Each number is 128 + 24 x the weight over its row's rms, rounded and kept within 0 to 255. Layers, rows and columns count from 0. The size above them is the row's rms in percent of the matrix's.

# layer 5 attention key, 64x64, rms 0.125, rows 0-63, columns 0-63
size [ 66  76  71  80  78  94  95  98  86  97  72  97  99 108 140 100 105 112 127 118  98  92 109 118  93 115  99 113 103 110  99 103  83  77  74  82  91  73  72  83  81  97 139  95  99 106  70 122  97 108 109 107 119 114  94 104 108  96 119 107 118  94  97 109]
[[152 166 124 135 161 142 137  96 125 151 136 120 149 141 123 111 112 119 117 135 130 140 142 138 138 107 145 112 176 122 123 107 111 111  97 151 100  94  80 111 116 100 156  80  59  95 106 113 152 149 143 112 134  98 139 149 173 113 101  88 132 111 105 112]
 [143 119 133 154 186 150 167 142 158 135 146 102 122 156 134 134 144 139 117 114 142 165 119 140 114 137 154 142  89 131 124 143 122 127  78 152 125 109 134  84 129  83 165  95 102 152  92 119 157 105  84 140 141 124 171 127 128 139 148 108 151 129 131 180]
 [115 124 162 132 103  99 129 128 102 133 127 114 113 149 135 149 125 141 149 128 105 131 108  85 102 166 120  94  99 133 117 102 147 153 133 153  96 151 153 140 119 144 171  75 131 122  94 120 143 100  77 126 106 178 137 158 105  83 131 102 125 129  91 161]
 [ 96 140 125 127 129 120 135  73  88 186 123 125 125 120 140 118 107 106 141 159 124 148  94 127 102 121 135 157 167 153 149 119 104 133 144 138 125 134  72 110 150 125 130 158  84 169 117 149 149 139 135 183 126 117 109 143 165 109  91 116 101 152 113 140]
 [131 117 113 154 121 130 143 111 105 163 115 140  90 131 110 103 147 148 140 165 134 167 118 107 142 142 135 125 143 143 140  97 138 149 129  99 124 116 125 111 136 124  93 159  84 113 106 166 196 176 150 119 157 102 133 178 162 129 119 151 161 126 153  92]
 [195 124  88 158 130 118 115 100 118 121 131 145 156 114 118 100 146 127 133 134 121 123 113  96 109 138 110 160 157 122 128  99  80 114 150  98 125 120 142 103 131 134 139 136 108  81 124  80 159 180 129 152 175 137 123 139 121 115 104 163 108 149 142  88]
 [184 163 131 107 104 121 111 133 109 111 120 147 163  85 122 162 117  97 148 123 100 102 148  94 134 113  95 137 175 131  93 110 141 129 150 119 167 147  98 145 157 124 100 101 141 141 124 118 148 121 124 110  98 148  95 147 134  83 116  98  79 137 131 151]
 [ 99 137  82 150 133 151 125 113 144 104 156  48 115 137 124 134 123 143 125 113 138  98 145 173 129 123 140 134 125 119 152 141 101 124  85 126 104 118 152 134  99 136 170 102 149 112 145 180 104 152 131 118 129 112 133  76 112 183 150 135 143 114 126 136]
 [ 86 133 150  95 113 121 104 104 136 125 157 143 111 172  99 116 147 155 130 165 133 135 119 109 134 139 125  69 124  92 108 125 162 160 135 133  89 161 141 192 141 113 135 164 123 102 167 130 114 106 168 169 108 116 135 130 140 149 106 123 143 141 143 135]
 [130 139 127 131 161 125 138  98 131 143  98 147 113 120 132 110 134  96 121 112 168 178 135 139 176  86 171 134 107 149 138 115 129 143 122 175 143 130 118 107 171 103 152 153 140 141 102 129 142  81 130 128 111  96 191 126 125 115 177 117 132 106 122 160]
 [123 109 101 137 106 143 104 185 165 139 130 128 114 105 113 150 172 144 103 100 138 132 193 156 149 149 137 142 160 102 143 116 101  86 101  98 120 123 157 133  99 137 127 104 114 139 130 108 107 152 136  87 143 115 104 100 153 150  90  96 154 138 138 137]
 [152 162 100 115 115 117 130 100 127 143 148 147 154  93 121 104 114 139 135 147  95 145 125  80 143 135  58 136 162 152 115  73 182 149 101 122 106 147 112 173 143 130 100 136 124 120 161 144 140 115 128 130 113 138 109 142 132 136 155 106 112 160 112  93]
 [120 136 138 127 126 119 173  75 145 102 135  87 194  91 116 134 127 153 142 153 110 122 113 132 107  99 137 108 150 121 113 109 139  86  87 166 124 123 146 144 149  83 135 138  87 115 141 154  80 162 101 124 108 123 125 126 138  93 115 120 122 109 135 155]
 [129 106  89 147 119 113 122 160 106 126 124 182  78 129 156  93 110 110 155 121 119 142 102  70 141 117 113 138 136  97 167 152 120 145 169 110 119 144 125 136  88 151 142 129 139 119 127 124 179 140  99 146 144 184 107 140 128 156 149 151 132 148 132 108]
 [156 183 156 136 104 120 123 121 102 127 142 149 144 115 165  85  91 135 140 111  92 125  98  88 125  98  98  92 107 120  90 136 128 143 147 178 174 134  93 118 150 111 120 147 107 137 163 109 158  97 119 168 138 137 123 116 127 134 145 136  95 116 141 113]
 [110  87 128 128 125 132 153 109 105  99 142  93  83 161 128 128 110 124 146 125 123 190 141 132  76 176  63 120 122 116 147 146 139 176 130  91 104 141 127 172 109 124 126 121 134 125 141 131 131  87 125 147 122  97 140 124 156 133 105 140 122 104 150 114]
 [109 109 132 106 137 123 126  90  71 108 118 103 139 113  88 148 155 113  78 115 135 153 124 156 109 150 135 131 120 165 137 104 152 104  64 132  98 102 150 139 149 119 101  83 118 139 133 118 144 151 157 136 116  93 151 173 125 100 119 144 135 157 153 125]
 [150 142 117 117 147 134 137  73 106 119 107 135 160 107 100 143  93 107  96 118 119 100  84 149 125 135 104 158 145 162 104 113 146 115  74 151 180  94 139 165 146 127 130 126  94 121 151 133 153  76 121 126 102 124 134 151  88 141 123 132 145 132 135  97]
 [115  85 153  85 120 126 164 145 168 136 161 113 122 145 136 135 162 140 118 151 114 170 160 120  94 143 122  66  99 119 134 129 149 152 155 151 104 124 121  99 113  96 142 135 143 117 100 102  87 101 123 150 109 123 151 118 184  95 109 126 112 115 113 139]
 [117 146 151 112 138 146 140  95 121 111 152  99 143 138 170 129 148 153 111 125 102 103 122 121 101 172 100  80 145 133 170 124  93 122 136 210 143 104 127 112 128 118 165 111 112 143 120 119 108 139 102 142 119 108 117 138 135 138 106  90 135  73 134 155]
 [110 165 173 113 110 139 147 136 131 146 118  94 136 119 144 115  80 156 109 126 148 114 103 121 117 109 146 133 136  95 153 144 137 144 128 144 147 151 115 140 117 190 139 141 130 167 136  85 120  82  98  99 120 171  88 107  99 188 124 126 128 137 149 137]
 [102 126 117  99 165 111  95 166 127 112  85 129 160 154 154 191 134 136 123 125 155 110 160 100 132 128 120 172 159 155 137 109 119 147 141 143 120 139 133 142 148  96 145 125 129 140 114 126 101 117 136 105  71 134  84  90 114 120 149  93 167 106 122 143]
 [ 91 144 140 107 129 132 159 126 168 166 123  92 113 183 163  98  91 148 134 126 137 127 128 112 104 141 134 118 105 108 134 153 116 164 138 136 137 130 145 162 118 144 114 137 164 158 145  83 124  96 113 141 141 121 106  67 124 188 135 152 125 153 121 116]
 [122 129 141 100 181 103 126 154 120 129  86 137 166 118 105 143 113 131 123 127 133  99 122 114 113  80 159 137 150 122 167 131  89 160 140 122 119 135 139 104 173 117 132 119 172 109 113  95 116 113 101  97 107 168 105  98 124 166 124 102 149 122 109 178]
 [162 128 119 119 143 113 106 160 117 133  93 182 125 144 111 135 112 131 140 124 149  82 129 121 146 109 187 102 156  96 156 157 113 118 197 128 164 133 110 138 113 136  98 135 176 122 118 139 138 168 162 125 107 145 129 102 165 156 124 125 141 128 117 134]
 [156 139 121  85 112 173 110 103 123 131 156 145 119 101  85 119 122 150  78 115 109 120 150 145 140 142 139 145  98 125  91 117 162 130  79 129 140 102 154 147 141 151 100 134 124 126 150 162 122 144 133 129 112  59 115 112 151 138 132 118 131 186 157 119]
 [169 145 133 105 129 146 149 119 163 148 104 134 141 131  97 157 127 134 123 155 144 141 106 107 112 136 114 126 130 185 111 107 177 151  99 148 110 164 125 109 146 122 100 168 130 158 160  90 122 120 134 143 122  97  77 152 124  63 137 155 134 134 137 154]
 [174 102 115 151 116 140 134 128 170 112 128 140 126 173 116 121 144 143 174 144 139 140 122 124 124 164 185 128 126  88 116 140 128 122 169 126 133 145 120 117  87 137 124 153 156 106 139 109 153 124 120 176 176 152 126  97 115 138 166 164 114 170 105 147]
 [116 146 142 102 136  89 110 115  82 122  99 133 142 121 153  86 112 164 164  93 120 164  96 145 157 144 163 127 107 113 113 132 103 160 159 111 139 147 100  97 151 157 168 177 111 171 143 106 138 135 111 109 126 121 124 120 137  75 147 130 120 126 121 139]
 [ 99 129 132  82 127 172 118 147 120 139 133 103 114 121 153 125 143 160 107 144 119 111 123 123  97 171  84 126  99 143 141  95 127 160  98 115 104 115 159 130  94 155 143 112 110 145 147 114 137 118  71 126 105  96  79 126 107 133 126  94 109 186 118 129]
 [107 161 125 136 159 103 111 127 127 119 141 167 139  81 104 131  94 129 107 124 112  84 135 148 173 101 166 111 124 120 147 184 103 122 118 157 158 112 101  99 183 124 130 109 141 131 132 177 129 163 151 126 145 125 113 131 156 169 148 130 110 119 151 133]
 [125 137 115  83 131 114 173 114 127 142 122 146 149 128  88 146  98  95 126 146 134 147 122 141 113 118 142 128 153 136 125 120 175 147 117  83  73 153 149 173 155 119 122 149 115 121 132  99 130 114 142 122  99  87 135  85 183  77 126 151 131 143 133 150]
 [108 120 100 127 147 104 123 103 130 138 142  91 129 162 130 112 117 164 186 112  94 105 166 171  96 129 104 128 118 140 143 144 161 137  98 120 127  94 118 127 120 150 134 129 148 113 174 147 142 166 151 115 129 113 122 151  88 104 194 104 146 110 125 157]
 [ 90 155 156 101 143  85 137 123 113 114 140 121 143 132 111 147 161 143 167 139 108  97 130 177  81  85 131 115 102 164 140 145 170 160 155 115  98  99 124 131 123 161 128 147 136 129 160 137 128 129 122 122 109 119 122 184  81 118 151 125 146 142 102 146]
 [134 128 123  75 118  85  91  95 120 178 106 128 104 143 107 142 151 126 140 129 137 136 136 125 148  75 128 109 128 126 124 157 146 142 135 135 114  99 122  97 130 115 108 130 124 132 175  93 147 138 142 158 170 125 149 152 115 157 175 149 184 129 163 103]
 [ 71 136 163  90 108 124 127 131  97 118 116 137  92 154 108 141 135 123 144 137 117 114 118 121 118 116 139 108  85 146 112 106 155 118 140 149 150 147 123 129 144 146  86  77 190 155 132 141 111  87 140 121 103 143  71 137 119  97 112  86 105 118 141 122]
 [113 120 111 170  93 145 164 125 180 111 149  95 118 118 163 117 126 129 137  85 155 146 135 167 114 127 153 140 135 135 176 162 123 123 121 118 133 110 114 128 121 126 140 131 158 150 121 156 100 140 114 119 127 100 165  74 130 172 101 145 106 126  82 166]
 [114  97 150 136 119 161 152 115 120 151 119 130 101 162 136 124  99 156 136 123 142 112 101 124 124 139 141 131  90 196 160 131 127 156 131 110  99 105 136  71  97 137 149 146 129 161  99 146 173 131 120 138 129 118 168 138 174 158 102 157 150 144 150 103]
 [126 140 125 119 133 104  94 150 113 154  90 140 127 139 100 124 129 168 137 156 101 109 131  84 132 160  91  96 147 124 149 111 138 135 131 101  84 167 163 130 155 156  89 151 145  73 129 134 139 149 148  96 131  99 111 123 140 149 148 128 163 161 135  85]
 [115 104  95 145 142 136 159 144 159 104 135 121  90 138 118 114 165 121  94 126 180 168 105 141 162 139 165 132  78 115 164 128 110 164  97 162  96 122 150 130 109 103 179 150 143 115 131 153 146 133 137 138 135 132 160 135 129 169 136 123 165 111 126 132]
 [ 60 123 117 138 123 153 128 141 143 155 120 112 110 147 119 139 141 111 141 140 113 131 146 161 108  74 171 115 136 105 147 142  83  92 137 152 106  96 121 110 117 151  92  77 117 125 153 157 125 174 169 143 132 106 103 135 131 157 110 115 146 129 108 155]
 [135 156 158  88 133 129 171 115 163 129 111 118 172 127 117 120  98 143 115 151 146 125 151 145 179  63 122 125 136 116 143 125 143 137 131 161 126 122 123 140 173 126 101 139 142 130 156 139  88 134 163 130  98 157 116 129 122 181 164  99 108 125  88 125]
 [140 116 122 122 157 122 156  95 105 111 121 182 128 119 157 102 118  89 154 131 125 161  97  54 107 151  99 144 102 162 134 101 142 139 143 138 121 161 109 122 140 137 126 142 108 106 139 112 171 112 113 176 146 119 113 158 146  90 129 158 134 121 141  95]
 [100 126 162 120 128 140 112 170 141 124 111 117 110 159 113 178 170 153 119 100 147 105 158 155 114 125 168 110 141 104 171 114  88 117 124 103 106 118 138 112 134 143  98  91 135 167 106 125 107 167 162 108 102 105 119 113 126 121 123 132 134 175 132 175]
 [ 89 113 138 119 112 142 118 182 126 138 121  96  94 158 137 173 166 138 148  98 123 120 157 149 113 117 154 103 129  86 177 130  89 117 135 135 128 134 147  89 116 134 130 101 139 132 106 107  97 159 145  95 140 113 103  89 149 138 121  83 132 136  96 159]
 [133 123 144 122 136 112 152 103 119 121 132 155 117 116 142  84 141  83 146 148 128 180  80  81 112 146  83 120 113 153 113 131 150 161 147 141 132 149 101 116 132  96 142 173 144 113 123 125 159  76 130 160 123 135 158 176 139 102 137 142 115  97 132 106]
 [162 125  93 151 152 116 151  64 123 137 139 137 136 128 158 100 125 110 167 120 107 183  77  97 110 153  66 129 133 166 129 146 165 122 159 135 127 103  85 130 119 103 120 134 115 117 153 147 134 114 124 157 148 137 149 140 105 136 138 134 118 119 106 108]
 [107  76 143 103  97 135 139 166  80 133 119 114 123 143 117 174 178 117 106 103 146 153 155 137 113 147 168 122 137 136 167 110 123 120  71 134 112 105 131 107 142 152 142 106 114 160  98  83 115 140 146 100 103 126 124 137 117  99 101 111 127 161 124 139]
 [111 113 111 171 149  99 129  85 172 119 139  80 110 182 109 126 102 138 168 124 149  98 134 170 123 134 173 150 118  94 146 155 122 114 142  97 114 167 115  94 118 121 146 136 154 121 131 123 113 151 131 159 159 149 164  93 120 105 133 140 117 133 140 143]
 [ 84  99 137 106 135 152 125 113 189 156 126  90 104 135 124 130 150 141  82 182 145 102 121 119 106 170 163 120 101 148 106 135 123 139  97 148  91 108 156 134 144 113 142 160 141  92 122 139 122 126  85 134  97 111 124 139 121 161 121 110 163 154 135 124]
 [120 130 119 121 126 146 157  80 158 102 143 133 159 137  74 135 113 114 112 180 151 110 110 126 132  80 150 137 140 166 138 101 143 119 139  92  67 165 152 152 106 125 145 134 119  79 132 145 145 140 102 140 111 141 114 151 169 123  98 148 154 131 123 125]
 [188 147 109 152  98 122  93 105 129 125 100 150 147  67  96 134  98 155 121 109 149  83 117 110 150 117 132 147 131 138 104  99 167 141  86 144 169 143 127 126 157 124 133 177 111 122 145 146 139 137 126 104 128 142  94 120  95 129 162 124  99 143 123 135]
 [129 137 121 117 159 158 113 149 169 105 153 162 136 126 134 133 119 131 120 178 114  94 106 106 155 114 169 107 117 111 149 145  92 104 156 145 120 116 138  99 152 112 123 122 124 113 115 166 120 205 123 130 134 154  96 147 136 189 157 113 149 133 149 123]
 [152  93 137 155 132 112 200 110 139 103 175 131 142 179 132 137 118 147 112 127 133 137 128 101 127 107 158  93 132 146 102 148 141 111 129 152 179 137 127  98 140  76 145 150 127 129 154 139 104 150 111 142 108 127 154 109 152 116 130 136 127  66 137 110]
 [137 162 139 123 124 124 137  98 144 140 123 121 120 106 110 121 103 127 114 131 144 115  87 114 129 103 149 120 102 157  86  97 161 139 108 175 161 156 124  87 178 121 143 150 102 141 158 119 140  94 140 116 141  98 131 137  91  63 146 154  86 133 126  96]
 [117 170 131 102 153 138  60 141 131 136 136 180 122 128 130 124 104 169 106 142 125  72 139 123 180  88 169 144  95 127 105 144 123 120 137 153 150 139 143 106 145 119 121 154 119 145 183 157 119 154 119 125 132 129  97 114 137 137 145 126 126 159 152 134]
 [163 140 118 116  91 139 126 140 116  96 136 135 146  58 118 159  90 175 130 118 118  91 106 123 102  99 129 112 119  99 155 118 144 124 108 152 156 126 107 107 161 140 148 158  91 139 121 143 103 142 120 137 100 186 115 118 142 122 140 103  99 142 166 155]
 [119 109 160 117 117 133  98 131 130 134 149 115 139 131 141 123  99 179 143 102 135 152 127 136 153 165 182  97 104  93  95 184 147 161 155 160 199 137 103 138 121 142 117 145 133 148 151 102 103  91 133 119 112 138 121 114 108 139 111 140 100 148 131 130]
 [173 159 112 168  94 132 134  80 104 114  87 151 124  81 105  98  97 175 145  85 128 141 122 142 152 105 124 168 140 122 127 112 147 130 115 117 142 131 142 139 130 136 143 134 132 113 155 156 156 157 114 121 150  71 126 104 116 108 152 144  83 133 119 132]
 [126  81 122 117 125 114 139  98 119 116 127  98 115 140 100 109 102 149 151 125 152 176 138 157 128 146 164 169 107 126 157 121 125 155 150  52 113 156 100 131 151 129 173 152 144 129 119 133  91 143 109 125  85 110 145 130 147 106 149 140 121  91 157 135]
 [113 177 130 140 120 115 105 137 125 134 104 148  91 108 107 143 118 150 163 104 128  82 135 132 142  78 130 176 140 105 140 103 149 146 135  94 124 151  97  71 144 163 124 153 129 144 148 147 149 141 118  92 148 132 126 102 116 119 162 143  68 153 134 139]
 [136  89  96 149  99 107  96 107 136 124 156 136 160  99 119 132 131 149 142 130  90 172 148 154 132 148 162 124 124  79  64 146 138 103 128 143 188 112 102 131 156 123 141 160 101 110 138 163 128 151 115 116 147 149 163 141 133 113 130 116 146 126 100 146]
 [121 118 125 119 148 143 153 108 151 148 136 103 123 189 129 123 112 112 114 141 148 147 121 116 119 154  88 169 131 188 149 119 134 150  88 110  63  89 171 145  89 126 114 127 123 134 135 100 135 129 146 147 128  97 159 127 109 139 132 165 155 122 157 102]
 [113 145 144 160  95 116 121 129 101 150 116 130 151 127 144 103 158 132 138 131 150 170 163 140 116 137 101 142 137  85 121 123 176 143  94 191 109 149 111 142 118 157 121 126 151 164 126 107 153 151 113 129 191 157 124 174 110 138 117 129 110 163 136 153]]